Weights of a small transformer language model: learned positions, tied embeddings.
Each number is 200 + 30 x the weight over its row's rms, rounded and kept within 0 to 999. Layers, rows and columns count from 0. The size before them is the row's rms in percent of the matrix's.

# down: layer 6 MLP down (transposed), 3840x640, rms 0.112, rows 3233-3275, columns 480-559
# up: layer 6 MLP up, 3840x640, rms 0.0544, rows 3234-3275, columns 480-559
down3233,102,257,211,197,141,249,177,204,147,172,157,261,244,202,201,211,218,192,190,229,166,166,201,174,242,171,194,187,203,184,230,162,227,187,213,199,146,188,215,199,181,142,206,182,193,294,199,256,216,179,219,218,184,172,205,186,166,225,230,192,211,198,221,205,220,253,123,179,157,200,214,198,221,244,174,196,173,193,229,146,206
up3234,095,206,225,183,225,209,137,158,127,150,213,184,226,233,218,214,214,207,195,231,196,159,187,235,239,224,213,208,205,199,177,171,171,204,214,196,210,199,162,239,213,237,162,219,203,226,230,194,131,230,223,184,246,193,241,254,243,176,195,173,200,185,172,247,194,224,170,233,145,213,174,219,193,221,207,203,190,224,230,217,180
down3234,094,152,167,225,155,180,265,236,164,173,192,203,245,199,134,175,222,212,229,191,237,226,191,176,168,158,166,196,189,245,143,221,210,202,200,136,150,207,251,228,211,206,214,208,179,182,175,199,224,225,189,185,236,183,206,148,223,241,184,177,177,171,170,205,152,193,181,191,222,187,223,210,175,197,232,213,149,159,157,168,175
up3235,106,210,208,198,136,247,209,172,225,230,206,165,143,233,191,147,168,276,282,178,196,140,173,187,234,209,238,266,217,147,222,206,211,201,189,206,184,209,174,185,175,229,207,233,204,208,170,173,209,155,212,238,187,212,208,202,224,213,197,196,226,221,193,174,231,152,198,158,201,210,154,172,181,169,189,229,250,226,276,197,219
down3235,115,200,185,213,161,180,197,180,233,220,196,234,224,182,178,179,156,185,215,192,199,221,176,238,227,144,240,218,205,197,191,224,140,169,180,185,135,234,269,257,222,226,183,200,201,192,201,153,189,260,181,175,150,226,202,196,198,207,213,167,188,190,151,168,226,191,203,214,186,202,239,188,208,189,211,204,122,198,155,208,178
up3236,105,186,171,203,218,200,191,211,196,177,147,223,195,167,209,256,163,195,176,201,249,195,190,220,241,243,159,212,165,250,199,206,205,223,184,213,180,234,152,183,151,193,246,217,150,199,230,189,273,185,181,207,238,182,196,187,180,199,200,216,171,210,150,193,170,218,234,215,208,254,219,201,210,182,208,162,167,140,178,217,231
down3236,106,153,185,188,210,166,223,255,154,179,229,239,175,186,220,207,223,215,203,159,157,224,184,222,280,208,218,180,204,167,227,193,155,183,143,184,234,170,155,192,275,213,216,182,226,235,227,153,187,180,111,241,180,180,198,171,177,267,245,221,177,173,200,216,165,220,172,217,184,182,221,169,122,217,211,223,249,173,222,264,191
up3237,100,218,200,151,214,171,220,136,230,206,173,206,193,177,212,170,224,189,149,203,239,163,180,204,169,199,178,191,198,257,175,222,232,186,210,201,205,195,187,160,187,151,198,161,189,220,190,203,224,185,187,213,201,199,195,240,249,262,176,226,234,211,166,217,211,189,215,240,221,213,156,282,247,200,155,173,216,184,192,217,156
down3237,109,216,212,235,191,212,146,134,254,206,174,193,195,196,208,217,188,192,210,192,207,216,215,157,200,222,187,213,175,179,226,156,218,189,160,181,175,207,129,167,197,212,202,193,213,257,215,246,199,209,218,234,179,169,210,163,168,151,225,207,177,167,247,175,255,146,242,194,216,180,173,224,262,254,155,194,172,219,244,214,161
up3238,102,216,164,285,207,194,188,195,223,198,176,194,191,214,213,221,157,159,216,193,228,253,212,209,191,235,148,239,252,243,191,215,154,211,223,234,187,201,165,158,195,161,175,278,213,233,178,230,196,214,187,207,214,177,238,191,210,148,194,229,180,215,262,205,263,210,224,192,228,187,222,223,200,189,222,139,210,201,257,235,167
down3238,101,206,185,208,176,169,208,210,205,187,206,228,221,154,244,172,207,181,192,161,273,197,175,210,193,222,218,199,245,170,201,135,209,221,232,176,177,185,190,182,228,216,162,240,207,226,210,206,150,126,188,260,187,180,191,199,189,191,208,162,204,205,253,216,180,149,194,150,189,243,196,149,185,205,231,181,156,218,193,213,153
up3239,100,237,171,168,233,172,208,195,179,195,210,178,227,208,191,176,278,188,160,206,185,205,144,185,201,145,162,185,201,243,180,211,208,233,131,196,157,192,218,143,184,185,132,151,268,215,214,190,171,110,188,222,178,185,225,181,201,216,194,192,264,135,182,176,197,265,218,192,170,162,177,261,163,160,172,170,219,186,204,210,207
down3239,102,225,187,166,182,101,174,188,161,166,232,164,150,150,213,216,172,187,236,157,204,220,200,197,205,226,185,229,198,160,190,199,161,210,203,193,218,245,182,170,200,222,216,212,215,261,193,190,192,279,200,199,218,243,242,135,161,214,186,188,219,236,230,235,206,149,177,253,187,215,151,150,229,191,205,215,210,236,228,183,207
up3240,094,150,168,178,227,161,201,209,179,189,150,193,179,232,145,243,150,199,225,262,183,180,176,208,218,209,195,195,207,248,161,190,248,184,187,199,142,237,226,190,191,198,199,239,194,214,200,222,278,230,216,258,211,249,159,182,195,241,152,205,190,178,169,236,176,192,166,209,152,200,220,191,193,199,185,209,202,215,224,225,179
down3240,097,206,216,221,215,134,197,247,215,206,190,188,233,195,194,203,205,180,202,156,231,226,173,187,203,190,218,193,141,168,211,216,188,203,215,207,243,190,232,242,189,178,172,214,212,213,190,154,190,153,231,116,257,161,200,191,185,150,190,238,198,158,225,242,180,168,227,186,209,183,256,215,181,184,179,196,167,177,222,148,145
up3241,099,216,189,181,188,177,202,195,205,188,276,187,208,211,186,132,218,220,197,197,178,182,189,250,204,218,223,189,197,276,147,234,244,192,204,209,259,226,218,213,241,215,235,196,163,253,197,209,231,245,185,182,222,187,132,178,166,208,116,217,213,231,176,182,227,170,247,186,121,210,198,181,189,190,180,160,204,223,240,247,175
down3241,095,206,222,187,213,241,174,222,232,195,204,216,174,214,215,215,254,265,182,162,181,197,223,197,183,190,160,248,178,160,180,202,223,257,199,171,149,174,211,244,259,167,204,138,156,186,217,172,211,220,188,143,183,171,205,198,221,152,182,209,217,190,189,178,189,231,183,230,174,195,214,210,246,197,215,255,181,181,224,164,228
up3242,102,187,233,167,249,161,221,186,218,154,227,150,224,152,210,210,237,228,204,239,207,213,204,271,230,180,158,253,169,271,196,233,180,217,127,189,185,257,215,133,223,172,251,180,141,233,203,226,187,172,238,184,207,240,217,196,170,143,160,182,240,204,249,228,220,198,223,190,190,211,168,188,109,185,177,148,211,215,213,192,191
down3242,097,274,186,188,199,208,196,207,188,148,199,187,164,248,207,211,196,219,191,237,164,254,207,193,201,269,227,198,198,210,191,153,261,197,234,227,183,184,188,152,174,245,229,270,260,241,168,196,200,213,199,223,179,190,180,178,155,220,227,202,163,223,237,188,174,188,141,170,186,203,206,167,178,226,219,134,225,214,187,238,247
up3243,096,206,194,173,201,188,213,162,204,178,184,184,241,168,198,212,162,157,234,187,222,199,163,212,180,169,213,205,213,150,210,235,194,213,203,228,197,185,180,194,194,194,226,216,168,194,224,186,160,158,165,204,248,216,202,252,236,234,177,186,187,195,192,224,214,233,259,155,193,169,166,146,175,207,202,241,230,272,190,154,165
down3243,101,203,240,273,226,243,234,163,202,200,271,250,210,146,144,206,228,209,216,176,227,215,201,189,202,197,195,157,166,195,269,194,201,213,140,209,194,165,223,231,167,225,224,177,172,218,153,199,203,234,194,247,219,216,201,154,250,208,197,186,181,211,180,148,165,200,259,185,208,187,207,185,240,198,231,207,199,205,215,182,171
up3244,097,179,206,227,227,215,155,217,202,219,147,170,192,219,214,174,171,242,218,168,169,159,181,227,207,219,222,161,215,182,175,249,169,181,199,196,154,204,192,221,226,203,245,216,181,201,194,189,217,228,245,179,202,160,181,156,220,200,202,185,252,243,136,206,212,190,208,187,211,186,216,203,194,165,203,197,140,215,192,158,175
down3244,091,220,180,156,201,208,245,175,204,215,252,233,229,139,181,228,161,242,135,189,205,213,247,211,211,173,201,213,169,172,211,204,223,243,226,168,213,242,146,184,229,198,180,169,180,203,207,149,211,248,197,165,179,147,192,235,166,202,187,110,181,189,196,197,208,240,164,202,226,173,226,193,200,173,195,177,196,197,162,212,207
up3245,098,191,165,183,213,205,188,200,138,223,236,202,256,241,243,215,241,127,127,153,192,185,238,216,186,202,227,208,268,172,240,167,229,161,207,221,233,185,131,198,180,225,164,180,254,266,252,179,242,186,179,236,154,165,260,215,217,247,218,211,216,151,168,192,183,193,215,228,156,189,194,162,163,170,233,230,210,206,200,198,217
down3245,096,237,219,196,226,246,207,184,203,259,225,192,163,184,195,194,188,244,184,264,164,222,162,228,234,213,259,172,202,254,167,207,156,193,172,180,174,205,186,242,205,212,227,189,189,228,146,178,211,220,210,133,218,195,203,200,189,187,169,164,216,230,188,248,173,213,216,215,151,240,208,169,143,201,208,172,193,213,173,172,157
up3246,105,128,216,183,224,169,232,222,171,183,148,188,224,143,244,216,226,160,217,219,164,143,213,176,227,188,167,181,185,170,220,195,221,167,216,195,242,176,171,223,179,206,143,217,256,173,167,211,181,150,206,209,226,180,169,207,194,208,143,193,238,184,221,219,205,249,221,209,186,220,174,141,149,208,251,207,268,174,152,220,158
down3246,105,222,179,189,262,227,200,201,170,227,189,202,223,199,184,164,148,254,219,168,216,177,179,205,213,206,261,149,189,267,175,186,223,190,215,215,165,241,171,222,210,188,193,163,220,204,222,203,252,136,229,191,230,199,176,201,191,215,192,224,160,215,202,168,251,185,237,185,230,236,233,265,221,230,235,254,252,202,187,242,211
up3247,100,160,181,153,138,167,152,251,193,237,287,242,232,255,139,175,191,211,251,180,229,198,242,233,175,172,248,216,231,199,225,175,226,200,218,227,159,150,171,185,248,168,207,194,172,210,225,185,164,209,215,242,228,232,202,232,238,185,177,192,212,226,230,156,194,266,274,201,176,153,194,215,224,193,231,195,239,207,187,189,234
down3247,099,204,249,197,129,151,203,191,197,154,187,214,203,223,137,192,169,181,174,189,216,216,189,205,214,243,182,197,210,189,192,173,192,170,194,223,171,178,172,219,230,215,221,181,188,213,203,130,246,254,192,115,274,209,207,165,288,243,163,159,203,209,202,194,191,180,256,253,217,186,184,202,179,253,233,267,222,209,221,238,212
up3248,104,274,122,201,248,182,138,146,196,180,159,265,171,195,239,206,204,221,202,231,214,226,208,214,138,237,211,187,246,228,219,201,225,219,240,198,193,186,190,217,183,174,252,208,186,205,229,174,233,231,233,177,260,218,207,198,250,176,218,151,177,246,237,226,203,249,204,184,202,186,224,188,155,212,248,196,174,218,192,183,221
down3248,101,184,237,201,228,200,145,248,153,191,233,193,200,222,192,221,173,208,172,219,213,197,214,99,222,220,171,193,250,178,144,228,183,195,238,180,218,140,180,258,193,208,245,186,221,208,168,210,174,175,220,146,206,176,214,185,171,203,204,153,228,210,179,185,141,257,162,190,182,187,230,210,189,217,197,224,177,169,235,238,155
up3249,097,199,199,250,250,161,154,235,183,218,211,212,250,180,207,242,211,275,205,206,202,193,234,254,162,245,237,153,199,270,221,215,220,295,187,234,249,221,225,217,184,216,161,175,194,204,234,189,203,157,210,158,154,248,230,155,232,241,186,187,192,201,171,238,167,194,171,247,156,246,162,142,196,247,181,191,188,180,184,135,178
down3249,102,143,196,236,168,185,198,175,158,257,226,181,157,170,210,187,212,208,179,172,230,182,178,204,189,211,247,208,209,177,216,168,178,144,165,154,228,180,222,210,166,256,189,189,148,198,236,178,224,230,203,157,170,218,180,162,195,235,187,152,251,246,228,244,188,213,200,158,194,186,228,187,241,231,149,178,240,193,198,153,232
up3250,093,224,213,215,177,193,156,208,191,194,168,184,175,183,215,229,151,234,219,281,206,171,198,183,143,222,206,153,212,187,191,191,194,168,210,245,165,259,186,196,145,147,152,130,183,156,200,223,209,214,188,184,231,218,232,161,146,176,217,209,213,188,213,205,214,134,218,216,173,202,151,179,159,203,175,168,189,225,190,163,281
down3250,090,160,242,261,217,181,172,231,236,219,191,200,196,213,176,201,193,192,174,227,226,252,158,237,169,176,175,237,174,220,237,234,217,238,201,226,258,199,181,213,173,158,191,201,180,207,245,168,157,241,182,188,196,163,206,208,211,207,197,237,200,238,200,161,230,234,224,113,219,235,228,192,141,185,206,220,201,217,205,201,189
up3251,097,225,191,188,205,221,157,165,190,204,200,250,231,197,221,215,259,164,256,206,222,189,249,191,149,183,225,217,233,242,214,231,154,168,206,195,189,195,211,250,216,157,211,224,250,182,168,268,197,165,234,234,208,204,171,207,234,157,237,196,203,211,212,183,160,216,213,208,233,206,165,241,176,201,215,196,168,204,191,200,180
down3251,092,190,179,164,165,246,190,157,202,236,201,198,245,203,189,120,221,213,208,207,213,201,228,152,196,209,207,224,182,166,185,176,199,273,220,200,180,171,228,213,208,222,164,226,225,233,183,182,216,229,162,188,188,211,235,201,195,218,204,220,218,159,250,208,199,262,148,166,205,187,234,162,177,234,212,207,185,127,198,148,189
up3252,099,216,217,155,235,238,139,232,191,170,280,193,162,179,157,220,237,151,206,132,145,130,183,171,202,186,204,180,243,233,238,199,239,221,252,200,177,144,200,217,185,185,225,200,217,161,212,130,254,203,177,160,177,199,213,168,248,209,156,177,241,242,261,173,176,229,194,146,191,210,230,186,172,206,222,199,229,168,225,176,196
down3252,102,161,184,181,204,194,123,166,217,219,198,185,209,195,199,222,191,200,159,197,206,128,240,203,238,221,248,204,204,237,233,174,268,230,233,184,224,211,235,222,149,195,181,255,194,196,208,189,209,240,231,173,198,144,187,191,252,223,191,184,210,245,245,184,201,170,177,178,169,227,190,184,157,206,186,196,216,185,167,221,213
up3253,104,187,108,203,191,202,229,207,149,167,290,231,172,149,206,166,193,235,226,188,184,204,158,284,175,232,152,260,187,184,214,155,199,202,236,192,216,169,214,174,194,240,219,191,202,169,209,210,220,161,167,195,234,197,200,203,189,222,168,226,203,217,179,181,166,136,168,264,187,220,208,183,208,225,224,160,211,219,257,210,192
down3253,105,213,110,174,170,185,214,163,114,171,236,248,190,204,207,179,219,220,206,174,145,209,139,228,130,184,197,209,233,184,218,186,152,197,241,239,193,164,208,133,206,253,196,164,196,242,180,217,187,179,173,172,184,210,198,180,233,197,247,151,229,185,171,168,207,213,193,176,199,271,209,178,197,218,189,132,261,197,194,206,180
up3254,102,112,199,152,167,173,249,186,217,158,161,220,184,172,211,244,224,228,185,174,187,151,178,230,233,165,190,133,222,198,189,190,206,226,245,231,225,189,257,190,182,187,191,245,211,223,121,264,216,170,180,251,250,185,209,203,217,212,247,199,236,223,183,193,163,201,183,178,163,187,176,143,215,256,211,239,176,159,192,208,264
down3254,099,157,174,188,160,266,186,244,202,216,255,215,210,185,190,186,214,133,217,187,239,194,163,190,189,239,156,214,219,157,230,199,188,182,204,188,215,163,213,208,195,197,184,195,244,203,164,181,224,150,176,232,244,213,207,216,231,171,174,236,184,182,247,181,171,170,189,174,191,192,193,212,196,249,126,223,209,168,194,195,145
up3255,101,220,171,154,204,215,157,177,202,202,202,228,161,226,188,219,226,240,192,189,227,220,184,166,236,221,131,169,174,253,153,199,214,198,207,236,175,161,223,289,191,205,172,183,236,187,97,228,153,198,187,231,188,216,177,224,223,187,168,209,210,219,174,196,160,209,182,191,199,218,193,182,166,235,190,225,168,239,241,147,202
down3255,107,237,244,158,186,247,170,235,259,225,246,210,206,234,189,239,174,217,147,212,189,191,153,146,250,174,199,224,205,155,253,164,192,200,182,189,152,144,216,214,154,183,206,184,160,203,163,205,190,132,207,166,159,127,198,180,216,235,108,169,197,209,201,222,240,191,194,204,180,212,232,241,253,187,196,222,201,239,188,201,278
up3256,096,180,205,204,198,193,258,180,227,228,194,191,181,159,192,219,177,218,172,187,195,217,221,226,264,213,199,223,191,271,207,203,163,144,114,207,216,157,216,195,243,221,233,195,233,267,217,224,216,203,214,262,211,132,192,134,174,212,146,212,175,193,180,217,117,174,226,198,246,173,230,187,203,187,249,257,220,220,215,184,225
down3256,093,186,148,222,203,224,184,176,211,183,225,181,237,267,174,196,205,236,241,187,139,195,168,186,160,222,227,191,240,194,188,201,205,168,198,222,196,192,177,169,221,219,179,286,209,183,210,213,191,186,187,180,192,189,217,145,194,199,216,155,176,185,190,167,230,165,219,275,175,137,232,232,260,193,167,203,215,187,228,217,185
up3257,095,188,160,195,167,229,233,148,207,170,158,164,173,212,224,210,163,184,242,194,156,208,143,173,207,159,218,243,201,225,236,223,149,161,198,190,181,212,187,191,178,190,241,191,165,183,207,212,196,209,234,179,204,226,237,200,212,153,205,201,163,257,215,221,226,212,185,230,232,205,220,182,233,186,240,175,217,231,234,184,147
down3257,091,194,185,232,144,255,216,214,215,195,166,208,185,218,214,160,229,209,206,195,201,191,140,156,234,180,237,170,191,180,209,171,259,207,178,256,156,172,182,220,175,216,218,182,188,240,235,192,233,168,166,138,185,232,210,230,199,140,195,210,164,180,151,241,214,218,189,221,223,212,172,203,173,157,236,150,158,186,226,243,167
up3258,099,174,255,159,175,205,143,176,254,179,185,232,206,205,223,192,184,257,214,224,237,162,194,241,194,221,224,160,212,219,213,190,248,251,203,194,213,235,211,208,212,215,177,228,181,214,203,176,186,210,240,203,267,244,223,197,222,169,248,206,190,194,175,194,159,183,226,231,182,265,226,219,179,187,188,178,248,216,217,153,250
down3258,097,174,201,204,182,257,184,123,245,173,202,221,202,215,178,157,254,179,186,234,208,241,219,144,197,223,192,167,265,202,199,210,200,275,148,230,281,200,185,204,154,187,173,166,178,202,240,232,188,218,163,176,240,222,168,158,152,155,179,215,215,223,183,186,177,194,152,206,181,212,212,172,241,219,167,210,229,255,154,149,184
up3259,102,164,192,157,184,158,196,200,216,219,249,186,214,218,174,220,187,142,209,188,183,155,189,175,207,208,186,173,135,220,154,199,237,230,234,210,233,156,164,217,199,256,202,212,194,130,199,219,194,176,132,179,224,178,188,224,214,170,216,232,233,162,201,259,146,176,117,195,206,229,162,186,172,197,211,197,151,229,194,194,197
down3259,109,196,172,168,212,196,182,215,207,256,207,155,147,188,183,213,217,260,170,214,134,214,193,193,153,206,240,200,104,217,178,249,205,223,218,227,211,222,238,177,224,216,210,182,241,250,193,226,202,223,242,171,230,182,196,197,219,278,203,244,186,231,222,176,181,248,222,199,250,189,175,209,243,193,176,199,164,231,136,213,188
up3260,104,244,238,171,217,221,215,230,193,214,180,185,196,244,206,187,182,182,201,223,207,195,172,165,219,245,253,245,172,239,153,142,198,150,183,175,131,199,174,245,197,178,215,220,200,221,208,251,165,205,178,195,152,237,247,234,226,217,198,210,213,233,175,187,189,195,259,213,209,216,217,178,143,182,292,202,172,188,227,215,218
down3260,096,185,186,219,229,171,177,188,216,185,237,220,186,220,254,186,146,231,194,187,200,188,172,209,149,186,218,140,159,196,214,220,249,188,177,185,197,196,227,176,257,184,158,208,194,207,234,215,224,166,186,219,213,188,210,215,173,225,215,174,217,140,198,180,190,188,242,260,167,182,286,198,255,270,181,221,202,213,153,197,158
up3261,097,193,180,163,207,171,253,184,215,239,183,187,215,206,202,191,202,199,231,180,276,193,216,279,215,189,201,199,154,255,180,229,161,242,193,244,217,183,182,182,180,218,215,189,223,266,209,216,145,191,216,186,178,254,201,250,173,216,184,196,180,200,124,174,162,115,190,270,229,233,180,217,219,243,144,220,209,207,143,196,224
down3261,098,173,173,218,198,217,172,218,233,166,177,240,215,201,173,219,135,162,239,214,198,221,206,260,194,205,259,216,163,203,198,163,182,193,172,195,234,214,202,219,172,157,258,203,127,185,255,206,217,189,249,193,180,250,198,117,177,252,200,221,224,198,194,158,189,220,160,187,216,219,192,205,200,205,200,163,185,241,224,189,167
up3262,102,160,214,168,198,216,141,231,232,196,197,160,207,178,193,121,192,237,200,244,192,195,192,227,207,219,210,193,204,221,143,200,197,237,178,210,180,167,212,200,157,248,182,186,194,218,230,194,149,175,216,158,230,220,207,201,167,204,230,268,215,192,210,221,210,202,211,249,210,261,167,224,163,234,210,201,260,209,207,210,192
down3262,095,247,198,222,167,246,235,201,163,253,179,234,230,216,249,203,183,250,218,203,208,195,188,225,222,219,179,223,161,191,196,237,179,192,205,211,206,232,186,167,190,169,199,232,204,225,210,244,206,210,253,171,193,232,212,185,201,164,177,220,174,185,203,147,158,219,145,181,196,140,192,173,251,218,186,219,168,187,232,181,215
up3263,091,161,202,205,165,171,173,165,174,233,215,167,225,205,226,257,224,154,217,191,179,170,201,195,231,223,231,167,227,158,209,195,204,188,205,224,186,226,200,278,233,189,214,224,263,207,163,218,216,215,213,181,236,250,204,215,183,237,188,199,227,158,160,206,200,133,196,180,224,171,196,184,162,113,134,207,224,209,212,186,223
down3263,096,235,194,214,154,192,243,209,207,192,144,167,187,208,199,159,168,210,177,218,116,174,274,232,176,154,194,179,205,173,205,206,229,217,238,197,169,208,178,176,184,190,181,166,178,183,160,210,230,205,247,204,205,205,251,271,236,237,238,213,230,118,249,207,205,209,211,209,253,236,183,213,184,184,203,190,174,170,208,193,210
up3264,096,204,216,155,209,208,202,163,282,203,181,232,203,152,190,165,171,245,191,163,191,147,188,213,159,205,211,240,164,226,182,175,172,283,209,162,159,194,184,202,221,189,147,216,210,228,224,190,181,243,235,208,251,199,177,182,238,178,168,158,252,180,221,228,250,261,147,176,214,167,196,179,192,216,263,161,217,165,262,183,211
down3264,101,182,266,191,210,176,154,209,204,165,192,163,199,213,258,202,209,159,160,213,213,230,226,188,226,220,162,185,215,187,161,238,259,228,154,166,222,236,183,174,202,227,255,179,189,217,197,224,215,185,194,180,191,184,235,204,208,219,209,193,162,172,147,231,216,187,243,171,186,233,146,225,186,200,199,190,226,170,234,184,220
up3265,102,232,200,197,209,239,221,180,170,195,209,221,220,239,161,162,228,203,171,171,184,173,228,223,238,182,233,165,211,207,201,200,219,234,195,269,184,249,251,181,190,189,193,187,217,206,181,153,175,208,182,204,182,201,204,186,209,212,200,190,163,263,125,196,192,227,218,214,165,225,227,199,229,189,230,198,195,227,187,122,186
down3265,097,186,204,200,189,208,185,181,170,200,184,211,178,211,176,169,192,223,218,203,181,240,215,199,223,196,197,233,269,257,216,242,215,198,226,212,195,171,193,265,218,170,171,174,235,199,170,214,220,218,190,216,179,220,208,176,235,178,203,213,174,221,245,235,242,205,215,249,233,191,200,207,187,182,143,200,150,194,152,211,218
up3266,098,193,248,221,161,201,200,205,170,246,200,237,136,175,257,282,186,206,221,249,270,186,212,219,204,155,220,171,183,179,221,209,159,182,249,255,210,175,220,184,214,194,208,170,229,232,257,216,175,169,215,252,203,220,185,220,202,186,150,207,179,225,204,212,221,218,172,193,197,171,212,168,225,183,258,194,140,184,203,202,240
down3266,094,214,182,198,179,239,215,213,190,202,117,240,211,202,236,223,172,193,167,243,274,243,192,193,217,172,270,150,157,229,231,154,162,281,230,188,170,235,166,248,194,173,249,220,218,241,190,209,214,224,196,163,157,227,192,192,194,222,229,251,217,211,150,198,198,135,223,155,194,185,136,236,248,210,258,163,229,216,194,230,139
up3267,098,221,226,112,204,200,182,210,156,222,209,159,183,199,247,146,243,191,215,195,164,146,168,202,167,163,190,187,184,207,174,183,164,245,170,156,207,239,168,206,211,220,237,211,173,208,215,217,147,153,168,170,172,164,203,193,202,187,181,196,228,219,250,146,213,202,185,229,168,235,229,257,109,221,241,197,108,197,205,247,206
down3267,100,198,226,188,198,232,199,208,182,182,235,205,213,181,201,159,225,169,196,192,243,160,222,218,234,228,175,229,194,237,159,188,161,166,227,183,156,182,213,146,182,170,150,209,194,217,223,239,243,207,225,215,257,179,203,221,137,217,284,222,189,202,236,173,145,161,217,229,188,183,189,205,213,163,187,203,133,229,222,181,205
up3268,104,215,162,228,204,215,195,210,186,190,204,210,171,183,238,210,166,220,207,165,218,157,192,234,221,175,230,244,209,194,174,174,157,159,198,150,211,198,208,189,184,215,188,189,218,229,193,206,189,193,182,254,206,211,219,219,244,184,165,156,201,205,188,190,198,172,219,183,177,199,201,211,173,227,203,221,132,186,231,216,249
down3268,101,176,259,156,224,196,190,229,226,198,164,209,233,240,195,198,194,217,187,220,240,197,181,173,180,111,180,172,197,163,262,205,178,244,200,246,212,211,189,154,182,208,145,190,159,207,234,227,181,177,233,241,190,270,173,224,219,187,204,226,216,202,189,217,149,153,174,175,160,194,179,181,198,188,243,261,217,178,205,203,237
up3269,102,195,204,172,235,159,244,208,155,192,224,184,147,177,220,222,184,215,192,235,219,208,207,182,180,183,175,215,179,207,144,200,222,227,182,246,201,165,189,204,252,237,189,218,204,242,152,228,188,196,185,249,183,228,215,197,193,226,237,150,179,161,120,207,159,147,203,280,211,243,193,229,166,202,204,237,180,237,249,217,185
down3269,097,235,165,214,185,153,222,170,185,157,159,197,189,185,181,197,180,211,179,200,213,196,202,241,236,217,268,212,204,149,115,175,261,216,177,205,210,207,183,129,200,244,237,225,302,233,140,227,137,217,226,186,231,165,153,139,153,191,175,191,193,208,253,206,245,165,218,252,204,230,156,184,202,228,222,187,208,245,155,189,205
up3270,099,175,224,147,245,167,234,180,148,189,182,210,210,213,142,231,195,250,210,182,179,177,186,183,209,210,206,170,220,178,175,193,207,139,180,263,134,191,212,222,238,147,203,160,231,224,183,198,184,189,167,254,176,216,170,231,219,220,225,191,180,220,214,170,177,164,192,229,222,202,211,218,197,170,233,218,197,270,237,226,232
down3270,094,216,221,161,171,218,213,162,237,291,218,191,185,186,178,229,200,149,254,149,205,208,212,205,211,213,161,194,117,156,157,251,225,186,168,181,173,182,211,182,216,241,147,144,197,217,213,188,166,216,210,185,238,198,172,178,246,202,202,151,207,199,219,134,179,229,186,249,169,202,198,203,179,213,190,177,193,201,189,238,262
up3271,102,180,160,245,198,201,194,163,183,183,205,183,202,209,179,212,238,186,198,199,174,189,229,192,202,178,211,200,216,192,205,197,216,284,255,216,222,202,189,194,230,190,191,172,160,226,197,191,205,229,163,170,220,246,183,164,183,229,220,223,175,223,278,250,176,208,188,179,229,170,243,174,240,194,170,200,210,223,188,211,173
down3271,098,224,223,186,202,134,244,130,172,234,234,191,200,169,232,204,189,261,232,245,220,191,196,172,169,223,177,222,230,185,221,168,185,247,194,242,235,265,189,188,163,216,168,216,238,248,218,196,177,212,191,197,179,182,177,190,212,252,191,216,189,170,183,199,185,216,217,205,171,209,247,172,226,240,180,230,221,156,194,161,189
up3272,111,182,176,182,253,170,190,224,159,148,209,167,204,209,225,207,203,154,307,200,196,232,156,166,155,204,137,175,193,163,184,192,221,206,199,242,218,230,241,201,178,232,223,187,205,182,142,160,206,230,177,190,241,179,197,220,163,187,177,201,237,205,175,171,213,226,200,174,164,219,177,228,188,197,205,208,154,174,240,202,211
down3272,104,215,172,224,182,206,213,199,242,241,168,244,244,136,170,212,146,224,194,167,182,144,228,254,202,208,194,158,214,192,189,191,256,154,167,188,162,235,176,166,252,194,202,230,216,237,191,152,181,224,183,178,200,223,204,211,174,162,158,140,198,225,201,195,148,219,203,192,194,228,162,215,182,167,241,199,141,229,192,242,191
up3273,100,177,199,253,172,170,192,250,194,201,226,197,201,203,207,209,234,209,261,189,151,180,153,231,238,184,210,213,223,203,218,231,159,166,198,180,201,233,148,192,190,209,163,239,238,200,224,192,185,228,205,206,218,215,212,207,168,171,206,178,175,216,214,186,184,182,121,211,133,152,220,211,226,198,226,168,219,251,194,181,201
down3273,095,178,182,202,227,165,227,182,203,144,122,205,200,262,254,217,178,181,174,270,225,209,208,172,152,218,200,228,240,240,150,180,228,194,184,189,218,194,199,144,199,217,249,211,234,216,227,233,216,182,240,161,194,271,210,228,184,241,188,205,169,196,213,228,167,216,244,239,156,164,133,213,190,187,200,179,162,203,185,229,194
up3274,094,179,165,180,225,224,207,188,165,216,202,152,224,251,240,216,228,197,209,208,226,212,216,182,180,222,214,207,228,231,230,175,283,207,157,192,180,243,243,190,129,211,166,201,176,198,219,194,195,183,188,185,193,181,186,166,229,242,175,181,172,239,151,226,214,205,203,213,173,189,233,191,177,165,213,240,187,245,240,280,216
down3274,089,214,225,191,269,233,184,228,140,206,180,181,218,218,211,216,208,217,122,195,185,202,199,226,155,169,195,233,203,180,198,207,162,175,252,179,218,196,238,301,215,244,204,244,167,236,250,253,196,206,216,212,230,200,175,246,188,219,214,241,172,208,232,213,256,149,198,164,180,227,134,229,183,210,173,218,213,210,241,172,157
up3275,105,170,169,177,184,238,150,245,235,212,240,256,129,253,158,204,174,161,172,222,158,172,200,214,152,234,219,241,237,178,192,223,198,200,206,185,256,178,224,149,203,143,149,250,201,174,240,200,192,240,209,248,168,171,217,232,183,192,207,183,216,188,236,227,206,231,206,242,216,209,168,137,192,196,211,234,184,161,218,187,139
down3275,111,213,190,195,227,215,231,162,247,238,268,239,244,230,119,185,215,196,212,241,185,218,214,175,189,245,184,217,208,162,201,218,223,169,191,141,233,209,187,199,151,180,193,205,239,243,187,232,236,221,185,206,133,131,129,238,216,158,224,186,232,174,229,224,191,179,184,180,146,224,164,221,209,162,197,179,222,210,228,232,214